{
  "n_layer": 11,
  "d_model": 128,
  "n_head": 2,
  "n_kv_head": 2,
  "head_dim": 64,
  "d_mlp": 512,
  "vocab_size": 8192,
  "activation": "quick_gelu",
  "norm": "layernorm",
  "norm_place": "pre",
  "norm_eps": 1e-05,
  "positions": "alibi",
  "qk_norm": false,
  "attn_scale": 0.125,
  "bias": "all",
  "tie_embeddings": true,
  "parallel_block": false,
  "init": "normal",
  "init_std_qkv": 0.0442,
  "init_std_o": 0.00944,
  "init_std_up": 0.0442,
  "init_std_down": 0.00944,
  "init_out_by_depth": true,
  "optimizer": "soap_variant",
  "lr": 0.00511,
  "beta1": 0.95,
  "beta2": 0.95,
  "weight_decay": 0.051,
  "lr_head": 0.0107,
  "grad_clip": 1.0,
  "warmup_steps": 200,
  "schedule": "cos",
  "final_lr_fraction": 0.03,
  "batch_tokens": 32768,
  "seq_len": 512,
  "doc_mask": true,
  "train_tokens": 160400000,
  "steps": 4896,
  "dataset": "wikipedia_en"
}
Each number is 500 + 40 x the weight over the matrix's rms, rounded and kept within 0 to 999. Layers, rows and columns count from 0. Numbers have three digits each.

# layer 7 MLP down (transposed), 512x128, rms 0.151, rows 78-132, columns 0-127
488542505546493510485501469528549424503494516537499494452455422483494479503612540503502419546485543468484530529524520501487512477429518458463528469435496522487493497505554571491470523488448585448516586546541550441538520508455518468545447485506565396507413476406486456472528373441581451527512507527534509556517485473488516480510551527530547382490482484460551529505419439457538412428533
545470557443470475507473442507468535534453496523555508500525498497495544519575523507500538494442579571443511511522468509505477493545518470506491515506556549627456504515501433518471456470539515517532460487491474502420489551518439482494529499514504517504517482566418485558500543530512482490506541476498471453449440572536478505466484492523534530485509516456508545467455488470503474452477
482423508478513448488470563528553526492529524533483478476470525580517529511509502495451545421533491472480521482532527517525560477548508540519444480452546503524452462507500516533496505477485528462518499438507508490525498532560521572480503445475481509483532513495514563541521587584469503493537474496503516465557446501479460575509492472497576509500519475514452511453577488533513407506517
440534591476499579409481500455535477491534464463539520482463547522563434510523574520501526468515451451454440601465544465500518455493445509467548433464583455527463521486498481443498473519515483500521519458462507402503527491489581547472516478502508478574564556486525501499478445460539494561503457473528467521476500437454504583507555501456538467477480457514550476536413493482530384548475
498541545559476450475602500428512510516506527426504534521456467501513436481468526533494504487542443460483477549470430573473492497461516518480522514495531527578453541531521543480495482508558529494459535496486437519528497529519551542476520503520536539526511498551512524509524483459502501550455430497582455474470478490445476463533578485464475484540534440533500395515481558533562465511487
446480521422560494459453629460453510497504466501481471474492421454461494504488505550518542554546497523524522534537469501508498392450528582457483512483535470470478488599459422551484553496472529513511563374557522443543552445539436457496487478539542567559523490504528448501473564534479506492572506476497470425517573457440538596540533459533553518551461497481532551479487495491479492524471
432556522493514533473489460566571473471526500480558531478473518495479503505508531493466469505507456492509499443480518499456487435420499522449499489458479496477512544466500519511451502436492504556492461511561524469415486486504384514503529536487497483492507436435533539441475516419461534516492587504481513482505499515500450513477547543519536570576473493486495462550476556472464516499561
565502499512477533527491478515536463467483492533457454522502447499482541528594472475571489542503550487470434483570476520512637504549434476528545505477488451588553488573554499493533465460502486526489538546523483506546486412493539521535518440506492528497532529499524521479523493430473526458554527521516475544484477508555504550503452490535476442525480565517521592469487503422540586417519
464471471458503542432531556524574495528496519525520546465468511526493516505545480493552446525528457501533461520511499499514549512548468522496495491487477534524492494523486512472524515430536547486485526463526496532505462522514507536473552449439527451485501452544501563582503514534466482500527471495512505520521445518457496532519467502499496546539483571453556547524512470403516496482520
444513476479523497444460573478458518549540509479584508454464492490487437557527519592452492387477500404453526550529579475451499490491450494478519434483452463544431527525507514565474507476541501551464530414510514537507563464490469506522539504491542413510500420530530525510516504499436426543438510435507549420496549528443465488541544490482520512520521551512511457490536496496486497514558
404627512625502453497493437533482566522521452568536411431532487378474494502381545538453487460421558488500532456526490484511502511489493429407527451529505525498490580510516522526391508502512496493460537456618432488454485580507432473475454512484486474472458530497511455530400505440437493515520517488531477499477420478496443420399556541456490445450533422523411621472519544502517488497481
490530492431508504485563467517496536499589514468479563480490520457462533466501457547459467523566504505564479456551552509516400504468492494455502454527492520468500547491487463468536478512489501474479505435527436480485526490560501473486506511447496448409485473514486502480532587520488570483544545459495458542561425482449570466465507534465420563555535491491480459472515493534440520584449
542511594463531561493466453498537396499461527544520447493469505545509483575438420531437486504518392508507595563485558546493403589510451512444491522494468421505470585461569487419569502498536534493482551498436507480526518525503431510448470451445545504457434535514604392417489527497501504549517503482522472631507445436517531514468512492504498546510504528533501452527445564497541530515563
476496585536501473517544490512510479504509466493498544507474517460491471496278497536417508467520498519468507469468508524543461482475479448486451470527560489523527527521463516515494580525582533518524490478530554513494505566484484503503538524491552488509479468492563534481500496505491496509479480516494512460508538447485479514511507488445535554512497462531456511503508584544483476567455
397512484432560488426488501437510475522541509438505498503443521479495524469575523551488496564481521488521491562473522505519558537461464540520490550493501445484531544478500438550503451514492477473466429463559542520506463479502423466527534453507420483439511556536481554521477585568474431557490530487480539495484497480452536560542506480487515435524547531482563463509491501517475466517510
519422491488515493563493490524571457508576452478454600490475570509486503544626518524430521601472504524529533507495552523513477484535460488480458498490537466474489425566540401508489480492492425509460446435494566567572511515544510577533428456497505579526450535488542513480469486434540482531570501586539520521549434497545553489489492589469588502509471519467458462533428502554445440487499
490477476539565450442465521420472459536489562545542444542547496513560392445582512548550534543467422498504430531511593529546432513576534418527532438521588516561510522471620487466537533484397553498497461437468529476542453517516441483465516496449464511460525485441430488454469462503540535461509515547539586535522481529530527494504498503525505545487476474558472520446418494476504450478479
503499501524483552538546477431562438481471467535573538455475471459433551552594458509412528478504495491493516476443516457510495516553469479508472412475466520534533529492467489435460518523589549536489579560520526460526549450369511507508451504490514484568536500486523495513529462464466482478489534468514538575520489520510518509479516523473546471477439481464564495442476535442553505461471
471503555485475477544494472467576377489464522528535503543562565513509464500567520555439485422486496466506436551493500487569414557497459505484511533535521510549464546601553498472444444427463430570469552516501461552518508516542440571495525478523483377573579542517507489464488436508477485474450516507568449563524457430496445485447492577495388509550474396469478495528427511415531548560444
508466516463467546493493535450501476479565461540523585581507499528520535505520522491411508509517465445564494543473540510494443498518491438539506548478509523534474467486513498439479541480497574495484513537519509477504503462485466556550547492476531524471523485520501525490477504471519490460539490456522470506483506495511538545539478493491471484514445469461536449488475523496459538479479
516530479479479500549541489489481439522508498517511461520524529510476638562483479457473463448447445531512613473475442506496403529542468458578497504457485445567526498447467492458538520488535490523568522469438510538483549507484583515530512519523501495488538461485509461439480505447479515500527559464511540611433493476463535518496555513459493519479548520529495528462481560473513429541561
462544544523492447501441487507510519478447459526494388508541502553576423514507503552379585466469479478562427495421484539519517551404544488493400499431547530477515466419465562433569538485466530476496541581539581520531508437559492421586444455530545582513541436497575481466541606535524585516534470470557492537521477477487553443451526469456452534569474570575538483493457446510549427424445
515535504557472451517493484470488524442495456449470548511478451508462519504544585530521469442535614515519418531544477456484473469514484465573478523452449478496514530487546534471529462543525579508461485468500555491490463458514475485494429523529467491486471527516514434501506477532547548582528606471548412482511511469501545525489499547477411503542588491498527583476551433560513541494477
511502462587490523471455446475455426466462428526455504545530514476471566528534525515518539403504550488471463475467517474542520497504501520558481449520491517534528550524509460513513468490565546546501505471525494431526549498483478572505530478529509493485497435571548510520456495490530516485460496512494513493486451519464462445512529492403442489436418483488486597506416537456532494554524
467462571490541494517498467515529470490445462542464532483492480531473577507543508482459461502568471493504482512493436453481459518511466524486441502520501489491475571494455571518529489490559605460460493514511524522468531491501502513464449456449499455548490538516558551490485505524539542489437551503531504453501477456478571454527518486498540502438531490478473541497447513535494508450485
533491518520463552422523527494495491532482439553514550547478538557521471531473513456453519548480527490515490500533496542555460460548506409538529506415501509500507482508493447479468529555457527505508492504453519552507513499464436490501469528505519539500509478513498461425556537507549508512495593458553470478484547523546555586548534504526460572514479557570500511477534491545484563495491
503462518454508544505471566462479489491477532564495539478440544470515562535581584531575514506503518460547471530519515523472537464516505487544522465568533568527460521529526442500528480515504522522546537552612497451523532495408455525507556465521485516462461538494471447507550535495494507479472485442608519519484538484505498594519533415544566437457489433584443594514481502565560457441581
536494506555550455514538530482459458524429475457516595508536486539490472531553553465445487505481449545438543500497498507420434475476548452520464491496511505492555447472476463449568505492502565513399451493525540559510428501549488531458491519552482461467489479447538442485522444500500452541518486466531433487546522445486577578593544497535481457483454418574432451545511534557512469530432
554504436551543521461483530450493522544402435519535590414423508437425508540597489403499516509501590532461494448532445510468549468564516505547543582466533483529470477508627621449479403524446597523417494486493568505401566575431461526465434556478507492520505620516470418463463452417459589504489447426626467429494531422480511561514509524454487469570450511573478584440469490441526484499584
463539420460527482518520566507592508496538428592558529505418496541506511470422440476458476503542501515539560431502521483493566510475491491474442523507541499494476520500440533483468458498479524472507447502512533539449490505446491523486486526535500434498550493540511488403470544572544483502470547529515483451507460458519528523474571486486705443550447400427517513493495500503484482541478
538516514527547438498438555507420543541556529486441512507520561488548406453617434508514571548584490528524458442495490544502490460516565465408461444556560466412545555492536490441419565558473532489503419510548498553469451469460494474528464506461417470469488543511504504487455514491503483516513526529537498501490511518542516564460487572592473539474485568427526529482458513488477564464536
514499432482526480468516574541474530489532515368415509498578486453523532566604524502478453575502471480511511542509516533536509504432458436459434477568528516587501503460491522507482560525420546550532506506525466459545535521486486419538512457490546596443476435414482505480582538465555417415472440489435513572526483500543406487499544486464467492506486413509518515501433501528505559515481
448517463483497479517458499524524496554544532494525502521510529501536521522591476521514492523511497494489509446518513548456490456557540556516483470505478488515493488494494465520444498484532473472450488480467487519498452542521529490540450450517439527509492480514451540554473561509511496484541460485486489539493491458509523495463566531545398522490479500448498460436476500459498530494487
479418540506447434462574486516498498423429445477466496469456563477534524543398465369441495443505502472520484519492487508519553483489520526496572403504478423482479504458474526484502444480517440483443528521535396498526544542484542494528459491460479490538572495521520587500519452545580517493493523587547455543452494458490562542519548493442460523453525450496487463582447547489560463481515
506481527513526521512474573546544528498508497522485538481475545464561484481350456472441509502550586475478493497536464462511535481456519484432513496499509464451543532480502566503474528560607537464545502442541527476427483539523481536483549514471468477461476506476516469461450573513468431524567506575536517493504571471475459524554504473446524506505394540528489579563447514548515504533479
496490523530504435510487504435590459498510512480474546535370454509524483510408527502464546548530492537549561440505450504525444542501499490457486488521503504483484536500514523490563451469499545550499444515508427465437488497524582508486477483580511531457512497480508466451467491531497506521485555470538510499460511514515519479503474519474597531552479504522537473472586532519503493501493
481529484582478545445526493515531570468487491455573498448457561472593499515502570507500546565484511501510583495465461514496407451479481490514519496484573482506509440524497480494506512492488478502512426473465526539538565467455426485536541476505424515511541490503488484506480527508519441539497509461546503532532536454525568489437486514478551461536420458465449490491497502579489458465477
453522467453398505439574442546491504483532525377539589493451516475498468470548627502461625532530527503490519594468492585490523419419450628411535465499541496427459513505500511438509470525449475537523468511488607618536525444425481436478494524509446581460476451495551527502508480499497438521527500621555485497495535507549509561498515463560542445550508380454513548542506475532526470548482
608483489495466452521505484511496456483564524477618534532489533483539540447446485475434576446497523576487508436469466490517474525462485539521503513512508551454521503475515618478514577527543457450484527551432483539499522526531461491575519534482501485447557494541509501497490466595520586490524498546525512541527575523523441519511479494517447504524542517524514482503523557521514546463506
521498446445448468404490419468403520520453561441509422480521415547498396440465574535478500491488466579506470482585516498510472533400523474492518462488501448551457481441476525542561525586520546475498559461551460502506403452577487448452478545542488462477533525510487517490445417583469472469502489592466465538479512513558450505554497460487508448530495489552545395534518517491566496542542
455494473541524509440443522546565474491531467445452476510489488487487489499457518473502477442524474516471465500499480474508470523513505555426450466525508518511515521494419443539422532490479516513462522462510455448505504486535477492459441483460514490472480462496498514547514509535483522524488435504500498456478474441528508499480513507477504578500508474418522523527483431481513494509539
495514504486516492491492516433502462582523480520482476514455560534575598494510459514539540472504395466486410488459518537587400518534517427501481522500451499501422555463480462484537533493470533412520505549487493421485476530579441536446531456512496496456456475548498549447496465444492462510439540432528368587488548464557487500523501552504385495459523513437441541502485471458486551520529
554527473518478509497494545547538503544494555516626469446546500500523396445527478513502457521501581541532482539487504464474582502537453467474470483543502504471494514531480448507513461482534450551453491474480524493441476523524442463613483513544471423502559468495553524568511567527465489532585419526467516451549484497548478538459493488495473489511497481472572435495520546564559515560534
512530453551527442505483496503496526496521478548507493513527575497566498437544526532510473569481468535448503500512517523526480499507486494491501474480501499494549511469423551382480513510491433454509580468500459458475457536516495515538429533505546536486587504460526528507487504489531486530496484508519528484470448496479484508418578540531556455473465410490522447558517507511468472436498
531500567566562560385593467374396319518424460448460598555502521562506579503579574531401547434544440438520447508461421542442507497519494572495439547455576544485534468452445517438520450539513570574477603474502528525470555530501478441541618445489488460481452405596481520478508497543491448551365454532549411562481527316455521593505469504487442446518436551466468512582443525475549460504518
448539509477503519558477461524521607495502439528510461520432512511500417550596357542474487437558509474449568451464505475426465471443501483532537505497483530480487572527523506417569511499468474446502492434480543483499510523528547423489542465567479492564476475457506534516476423529446455521488508517499495602526469504561541518513503492479517507591509528517540477510417556514466446477513
443545544548445502525537415511522507505497551422543452476474504486494488521478485542449515548567428494538543448505494532499478513468454481520435501558452557544494464485565512457467488482530445488535465539533499446458492455509492510509576526451490475485529523492523470484497473465508537466549500460526487476548465506484459519475513533498473514494553441554510443513465516490510549486493
490478487627543551503471510503560493500477496558475508421492569477449499489490487516463447512486499562453476400549500459541539505488466565500586464531462470505499492486451447531539545482517455505498507469517601524476578488487489461482469531501543501556505496469466499483510560550495466519466498512511503488494531554544491478559505535420596585530476398483435502470480568528538463446495
499510462485443476468482472536448468511508464517520423508488539469475507534573569525509551402530530481593498510500510522520492477491463510504517458525484563541564491504496548449459545530542462522493434479508560614524471426476448526491461478512536536485523473498515575552497648457463565505530438492531451467477472516456575531503512510471410474529541549467479492551457466480604480544448
477493514547499523512473545521462534514516495580497514522509500492553504493432486503456499439489524517515501414500528529526424481450475446457529482500468522488504475502514469539496544514494513546517502476485527497482573530479488516556529538490516470525534445500492509380399515528477480491477482479500525527551499497508426472506465486439453548481555484624477461513528513465530491571477
437505593557553542491519516489510453498438496553531453418424527477486521510381425554520474527540581453489544449494552517508546457511398488492452491501422504512505502576551473527494523484508577483480442497569467470466509489497500513476479528458475507543472507549537488463461523494452470422525476527525507448506509518515490520509483531486553533458538532488499627528508583482468517483492
541553499444502463484510522484463508476517508537540543491525436514455502508421551517526440470544548549500549543466485483505507550458504506533510445543472468485561493476457444417418523564526549506483482546443543545501557486434446511505531590531586497485484465530465499490520450531491533498545500497520477518499447552488466479546543508529558479536485476482491491449537545531450549455514
446523441466509562456457497514555577564503520464522490478476480494495498473568473507496492471534472486498474501510513493517500511533519508487500480508522476528500455489490492461457479499486545504476499457477506521508469509524457514482518487516512507561558537479510507551476520484518519495522507487506490505509549505479503525457562478527473523488464534449570512528485490491535415535563
478528489510486483426537481499522499509527468499481489523533548526490533527492483466516463493527566528466450538474556495514514496524523564503467553490516525515489499463464489510444445450561541517503488485501535494498474463566467451528496444435465514471494526530429519504477534559535450472480504506478520531540547504428477554508542510468484596528510502451517508490504507539494551480497
512532461504465508500520492470526481534467511517548542443497557516494433591514547508490503537548515490490480552512478495537448486532475536450481445509535512508485597508508425524554402465496562480503431461485468489456517497464428448480471507484517483540480557499500449507491481523478454601496421548527464491435469546448497510504556522519494550484478539527540497456483478440539527461495
# layer 7 MLP up, 512x128, rms 0.163, rows 79-132, columns 0-127
507538462499580515421517597457480491563511510511489462493501489479490528463519525506497434460571390450565488560516499506533512579471439532541482499496463492502454492507483495473460512548488588533471507430532521543470530482509500459504461459514500539589492463387529499462492496528575496495542517466448523511409468465580530479467477498466466473445515566461541478507516543409441502498529
535488493510501433515534459535495549507491447490425545507526492456542457547468557556546532515505537426461486501458541525471505530552467487475468484469538461488545474507466473407544454483499452496482493510496523500440478480433537474546519500458532504481511473424509478536506487491516449488557469506522442546490475570507541477528491475495495481450486468568417582492425450512511531536452
488494501439508557506523533440530455509536577556520523520568532483448495462479504460419527519439517490501483498522421493523571562533497483506427410473554442516493588484535507508531511508534494470461540491471536578522474538523513582453519442533478483510474509530538571462443508433476468456523516507498536580556396468558430475434544511551467464519511428464533610516523430421516595515512
500466412519511491537530500546536540521574490551464536456547514579530437484495501472563473466513440452556465467504449503471502494532495490451483462504535562483464453557482489408440480454468485478533486495494495499565503480482526428591533534565445511534460522559550527524493457478513524525488469416527593454519505561475551604511424521458494498471521436449599536492504471483522496531530
490506489442431522403489438485511444460509562526442575505558498539595509509496424525475572610481598543544505564509474549522545536488500598475523511429519499433599468492499492454488473482506499498502506490509426417571510523525491539474539535547524532445530504490567453438523550478497497432513499544538463472448445448493546547495585494532474514506436583434442523478502499398509558572445
462457522523505449513466536478431424569541479497492522454532492472472488487515465472472482427505600533498500478474550494494506496530479492521516449479519509454492541502533519466528527560505518484494557514432470529603442540530568473504503500494459495485474522493542541514468486507522516537502519499486542463503500488512530506524490464490518516516540489484512550542540508527532519439460
495439513458481505464461520450476525568500498483541523508567562469517540503567511550473565534525500519535579500493560439528522463429537501494539485483521529428465434459503475513488501535469456563488460436436539520435544517538540542478502516542505474504440521526471525483464533502450446447476484468486562478512533510532491447492555512480446446509558541455470484495532462540518454579494
507513566533527478447477517486541535554526538458487461514520475481476484513493506479514531529552537518511476491506502474475514559494462474476526516440506560516464467542505523452484508512476525498495521506494453428425535524510492515440443571509491523472510517558434484441491462497535433518521543564416451526481568511535533532450516424521503439482552538512474501482470486484531464500537
514513415523468547527415524495426475456459383602547487475516470522491515490521461525486447488539577499481526485511512501390479566533508496439547480553431596502562482456527507479514537476572498456477532489494551491514499486471506511501431494516472557470560483564467569460554511462504551522518518436490536529549444536596553545553495455510548506537386531517495590507501510504429489489469
532452461599520537602403539439557457453538532463470508557484502513545540489486486444532461545453500469619467498513440489499531430509491550530439500516531512412486545440499535442538470475552402493483451466508446515458525504530496530552499482498468482592566486560470499567519434461558531529442548487525511432488458487438464557476443532498531503533581547524484505444493497516462542510461
534437537470531475507536512539534499524478484461444507486529506495453490561493544507528496543542542481537511542471463509456541501531523448539537427521473472562524494470487478483539514473507559447549573520422493467497559479554521420457534514481430511548490410475506443473479520485423455530571499449517422505510509500544506515530432437496476493500478510547434471492541481487475486535529
510506527567568601516521485450445467563398630446555464549452504505539428517479465493544478593475485461487501488550518504488547588482483513519473556582469438469464501517496400512538471478536500494471494490401427472505463523468448414520539457548506460432502537500529479473480442522435494592474501488526560542553436481513508481456518569528513470503566549508486504492433462483504611538503
514470558548438500571528443588511481564480538500512554514517512476509578451415457388516443506483556478429480496523543488487489525475431508478553462495473536485501512511475444477492499411427462495464472502520469497494466534588512525536532523537565548501519491466524509480486535469462494478431447469455502478453456523458533540499558513521496523405553577502444514448527518520435516486483
540473472518397528520496479470468494547474458533486448530459507461495542543502511428522541554504512408554543486496450515532526601474503537524549515515466539502424499498481487477514538527496472500491491509530518518560476476480505435482521490483499431513611557481511527519566530539557461491570558484517510458551390485441522499484517529471468450514595538546493480494488487472524576452516
465431512452538542558526532545461539480528418511503449469405524593509467513520534477474496487495503510538516475603466507500548501479513577451543499467454359518521463584417486474533555567505506507513479511583497465529578459490525457516552374546389491541526566454544503492496530477509535436581539528509448535450544506564539481474468473531520501539575507551520497520527499471556475437488
603486523489576491506510490494580511450404443494401505553495516515573509531554516470473555527475573486490430451526475452485483521504545476565540524510462465521454468550592556491576512560470575511464531557477511490526489528519524567481503492466497527427493501498514442456548446462487504441455509542491482563428467532404585588499518536512505505503473505495464571517498468476415522471481
502456552535547497546470524515435485557549509434504510498568538529514467509527512541545515537585500528534491444495425490501488482488515508482485524470558486488497478553485459564562524530534470503549461450467521537540520488541531546473521477447501504463465448476483516470462545490523517546505512518483462453554486455554462436508529425490480512483468482460428544494493440464423527518484
569432513505572546598536566548486460470511544501545427511551466499500549449526508585522472581470492555412529482542437515473613529510426461532562466539487479463506522501393510554450531521511443469555499445478514521499529612500458441475448437506480452556473498466529537479426521458482456439529496453481549537482479448399582534425573546541526502446574561546462492499358529520575582473442
582493447445524434466515475508487512480513430505424446467480478471435504484539519465481468451497452530440512497577519577490498472457489567490520519514489517470545507550488490492441412483483490487510534489495517557519531423517419446510500568469521486541533474536529492481531514508481521516463449522470547468483513496520524525524482492497556489524528504540466431553530546529573494487456
442539488509507507511488591550451463487460528523508506547499456526470533516476540465521496490514560487473473502538471470443502537461492610473538540518446536531489549445462539557468536427449506553525491482505454458461516456528513456552574491551474545496514477547483420505542445463538544504495513439511550561500476442490578537625487528524477420538483513500468530523545538427556551545551
464485519558472583539499500401514518512576502522496547486508530478477462465533463539478497521446466436499488547549452515480509504495423498537512548470480424467469521451468432519501494397553444497480499464420568552480496485507513520471538490474481465499518522570404597510514596555535509428470534570549514463548437517524490499469469514553465485533475531541483468465453477545516619512504
648537527547460474499560521443542524402438462574519479509480461475493610493503497590574573492458572429526420462545562484417466475505526565522513537477513562505474483588506489482542463536564470388522574554477515453537435534484513439469475460549540545463496539524438499472504464548537498583553482511434509478479542504508524572478522525445498477549469441502436466463519509484481508540422
510451439437537557528474492501569437507484504524412569423482549508489482544493528506503534464502500488555457455526439428525563478546531412475513473454413542558580444458544536521519488547498481479532496463496469533593439449494497520442542546513490545486527503522493524439496492477485574456451519481531525522477466523494552468472523444494517504440444496500475575472458392551487512518476
545485404546490515521508533480530506536539523426531473598484462503600483522482505473581489502480510575484521464504548527525553467477556391457521544493492486551470433558481496496447550516535494487453479500447488516529492439505497515537517472511443512466548488523485470493489498522510488483502473501439529422520425516542506563500484481479521444514494435476532530538527479474561508571553
523526523464543574549524533489624501591508411552469491547460419512483454593463479563512510523409561476486479553524455506522516475517525510478527455431464520531488471474477491535502513512468532449547539443443474510472523534453517516502499485452501527497521532517492489528613499497529548546545540498430524489436497508497533523551505505490464456524475487486496498486501499508495518506466
566473470541445463550565537430476493554442497487601466478498462503419517552516506466461480471460516513520436526513493511470478527517555468421546570488553482519502543492381526518546528473523531457561483497445513488520490432450511551426507504452508545478557522509521449411486496456555607507524515558489522455529466500580481506515511594557544433486468522508475496493506501470470540465496
544603530533568498468603464458414568536454524490497428465498435565539509428480406536517477509499511459389434519488498483508543520536540563436540492487525406499464493516565489493563552495543477451458449491463411560518489481545550437525488487448522517517430603419520503496581526423505490499541468464568451451462484554464517523567479473554500555459438489471496568464491495464526497520524
480462480568563462441556483456473532519498430489561538516493507523517470485538490532445487514468466582450466497540374541548562451416495495587580538555555480572523458508577556421458472537531391537414534465466519520471516525472499534539526483486428433564577552546585514498501498487552484545404510520508489397605565424487613564568490500503476502480505526549538483446518495478471486433501
433528558487471445526504438540489505493469486555560576471598517471472544559467589505533596452478406525459402476479441502442528568516503554545507561492462491592492448522488494499498536464535534538481545508473485488523530491616480518514500475454449548480512480467488512457495557526483499451491539500468527501553466435477514536528468491558470471492438537501463563525525487499515559508450
503468509449561512468513501536524528491498580523547610523530517491432493473468473491447445468513560467502455549493502499524539526514463454600542478525546395455534463484554499580545401453521546594441487496494568512554463547603487457615505504464470550541552437547491481454552458501480509490507491458471538421497541444534581449570512522472518425429488522507553528449499553494500522478398
572488541483545504521456427557510456463382425548489462562520466611462458529521432485554480557463604498540445446485491577404499516497463491476433481449503545498519534511504528447493505482515505490487551469476560524385460493504522482503491442507486547428584580475543519460624521464525464428487517467502474519535475536456552494560490556488525504505476443561438496491444456483520533480410
565431473485436493573484486514449522587481504434516499430446474467490508513490507496506465500506517461559460469492582497609547518485481501433504555429507511496530500507503508495541475510539489475491436471516524513559493554490541494490513533483509481496472537459545487508503497506489527462490460443548488533513480528533485508552453508467453516468527519492480492482496483543484494504528
515587528501485477398520498516488514511494552546532445521497545492511490466544423370500519517475552500507544480464519520453515496570423493472546491449508482509560558506526469542479444507448613524454550475463555514535486457448497549423448514486556514558451522382464517505507469411478459552532550474539526508541455514492527520586467442508564519499509555481496586478463505512446524483470
508545607620466544518480437482509486537451460470519480528577483517451505492479543519553574432428448491528557518477558517500495487485452553562488547550557508410523513468458416499541479522478506418488481550477447496535479506533501521469490477468535520561560546497462475438501455426549569558482437519452512572489489480474615586482483517497495485417535427457516509411520549486483556497529
503563490522506491542553507489448467501509533457501464524514534446458507446548430446459452487469425474473472426529574516491540502457489593508537496451540520492486494481506416524490530497521483526514521468510493580528472509516547450442563478518511579544470517537552487467492480519499528477571565538465442477475452465473536481490513510490564488470527491513501444527508464486503486470513
509505512526488462525473529471489502461501557511552528415571521504483522558479449514507496481493500508512478549423487480509493538552452536537442468510557465548456457516529493555524501423503535506469543556435481583530426524467509522469524437448528488463463523519483496479493504510551538430486458516497523514508444493542518480496495441515472516465508478494501494495401506517450555471529
567479458440489498567427589476538450454445478485459537468438498577552469483517486519491509472475438545444475547516457584458532446442483458553490428583449470508530505431501534552501493569537499525422475462546502488408553488574482510480566375540433509566568515495517506499549512490409558448511461461479552542398498540589513490495463490504499495421464610489461553560435538513471514510442
513474474480487569467514468493420491476501462548539460525531442438471451539507533452546548523508480485448511544558487489474528489513449529544517466423493534499525525482458491566449446536449474415552519532443460449501492483528469480523524505463563431500414548522499441490406533463471512561561543511575494552466484502480582581530475565562574411550477531533588597495460498562484538498540
502494548421581473398464423457481458503502492418478481391516508533574524490552526553515532472514498528486524531553529509479539522509512601454489586483485493509456481482549479510508460543468489524515573564553542432465494460515434557518492499476471520484491553498551477434565547495503560413514477504565508452457546579506482564563513421503507488462451540505377484550526502488442486486477
490494474478479545548436499472448496562486534519588522410496499505480523471504498507482499460499487549469533534471497478579505464517509460508515509457498448510497475526490522501523507531533497539506503473470525499545500472539540488473507508542493589484483487468546498433547488489511569481426534497519476480498477482547508547471478471468464484519497530496506499488534527459546496506485
452488479540428560448497529485543402539441454459506502546510502541443465462500547536540485532525502466468482532479450612478511452534435445563506504494453522385487520497510535541476422564443424558529440438513500554513509491460562492579537462571503446452467426498520527502508458477451404485559499546561500598563455501445494585403391477478507455468523492531537447453481465586498483591366
552516521503500490537505458469475474493526437402520503523446487572569422502489440464484487487473485485541458485579465461563500507479456496586474475483568482559521448554463452587501526491433483555520489499541495544465475459480602455474495411550479514471505522501540490488546505432502509484496518464490527490546491592507544415503473459429515530436517494437538541556557466548497501516509
499505516482512506548463474524501498430491494492435545506535464461519506532519497426512505511524467516521495485507521441452479439481497487517546511471526493481496465550485487528452485474530491463482506503464470458502537531514496487492559450483461456560462484502461480495526559517521575515478499549513460491497577472537581487528431457490503537521497517497447471435489480412520523540495
529452541611401538540578457512457487525500536419464492561477487621526548612484513526509432506636523523500528477529488524417525464476528476461451447486454521462416529533442529457350625504527540531465541579536382449601510417501581459618541476524464553473525532570562529443499446473406492621464553515493547518549412526504402459523460497408466503452479586476475559543506450458478573455523
440474449526553478550540519577519557538436547572401552517501491519391525500504524508500453497475484530493507427608499501433454457618512468536502515569510506519457540496585499504542460509485505497569434459499513453521461515484508530503458469491532498549428501444423449458448497449470536500563498509465495574475469562505583519547452493528471488383491538465491579438473480424482564539587
528564523501483524476441507513487450538491416511521471515509477465518528494554495479533514443474492514486474496482511498539486536437495548505557563498477530471447590490508476492490573548563485509476545500456504498532475499545553497508467499513487524470480511498511480514557493481422464493467503531529562486470502458515487472522461503483555459493498468511491509427478486505480497487482
547565526456498488485488487522505459481434485524549527485522417484500517494552521465548548523528475517533542480470489547478514515507452527462462535473603525447488480521537480438504512461482531512531531473478505468534497534567478511460469474422496522440501522515498545395479543482500525490520456499482564470520460502497556528512470467532525446541406497538528566480502471490505488503408
558516440497490511580440510556485485485526497509531446455446503464516465503513555558533504470493414483511477476592496481467548503546496547510544476547439466513516565535496614485579525580491507488532440522501534537542422521478522491512512467515505511471532472431492487506498454507508477527482518430515484504508479462582540571490517423540542543538546522504539393499496544432403491451418
389455440528454494497477519506540506518493491486452509527556513567487453452534471463551461394543512537503488480485511508472495523470540466487574514508474537464478507449464518471497489470518494524531452446540499542531521553557541502537498441408537528475485477542505555460453577442409522473507478499462580468525506546515501529493457501547507519460566549506486496463497436469459554566518
532513577442501413522423514481448478445591524498527503534568492522454467366486479426489474479531491524487560553490515532520577524472563445493502450538498560406491459533501404503483501509482544500509551515479493560472538477493554448528479552505509533433408423426533532480497518471489526550538462497470571451440464535518468528502498563540516498465489564471457487548520446483490558502539
510444463512491546477540478517495459503496458521505541550523474476539433498462572491530499466532464469526447485526494500534520462506579543467504468502548516520447339489471525502499475483470504557534427511455477476562439486484512492498457608452516512479555527494516474473536430478525556572555541539504464440502505469553443545522468469502462452508445442522513546541453430464512513451431
532539542479466486490566521472474460414458464501497510547490485480559505536522558463522486502467493476492538506482525479526482528434502471510522512501486498441476481470525501520457536465521514452510501470511489493463546478500544531482541439509444434542486523476501498447514475514476503502483504513517495451518524468530514506530408487461538499528540496465477550465484523519480503420517
491497524489483481509504472455517497459512495519475483504503542485539511546503510473474544509546494496489506521492560510455510445543450471501558519492430550499519528468567505536490518464575551484500482405415537510563526453528541499456468590556486564506444550456516456484511465527548493524496494501574505481552466516553521516442464472543509485488497507491491504477509446516488537520490
541507483570448490507558460516515465585492533546554500459528465495495571500529487497505450461440572454440481496462509499472541531565415528482537452466590558507530551427557473479487491440541554461509495476458478484496524559466449510469546485467442397521440499419468505528531492465446519539501506537478480553456463569529470508501441524550479487476458513505440481468510533530470510474477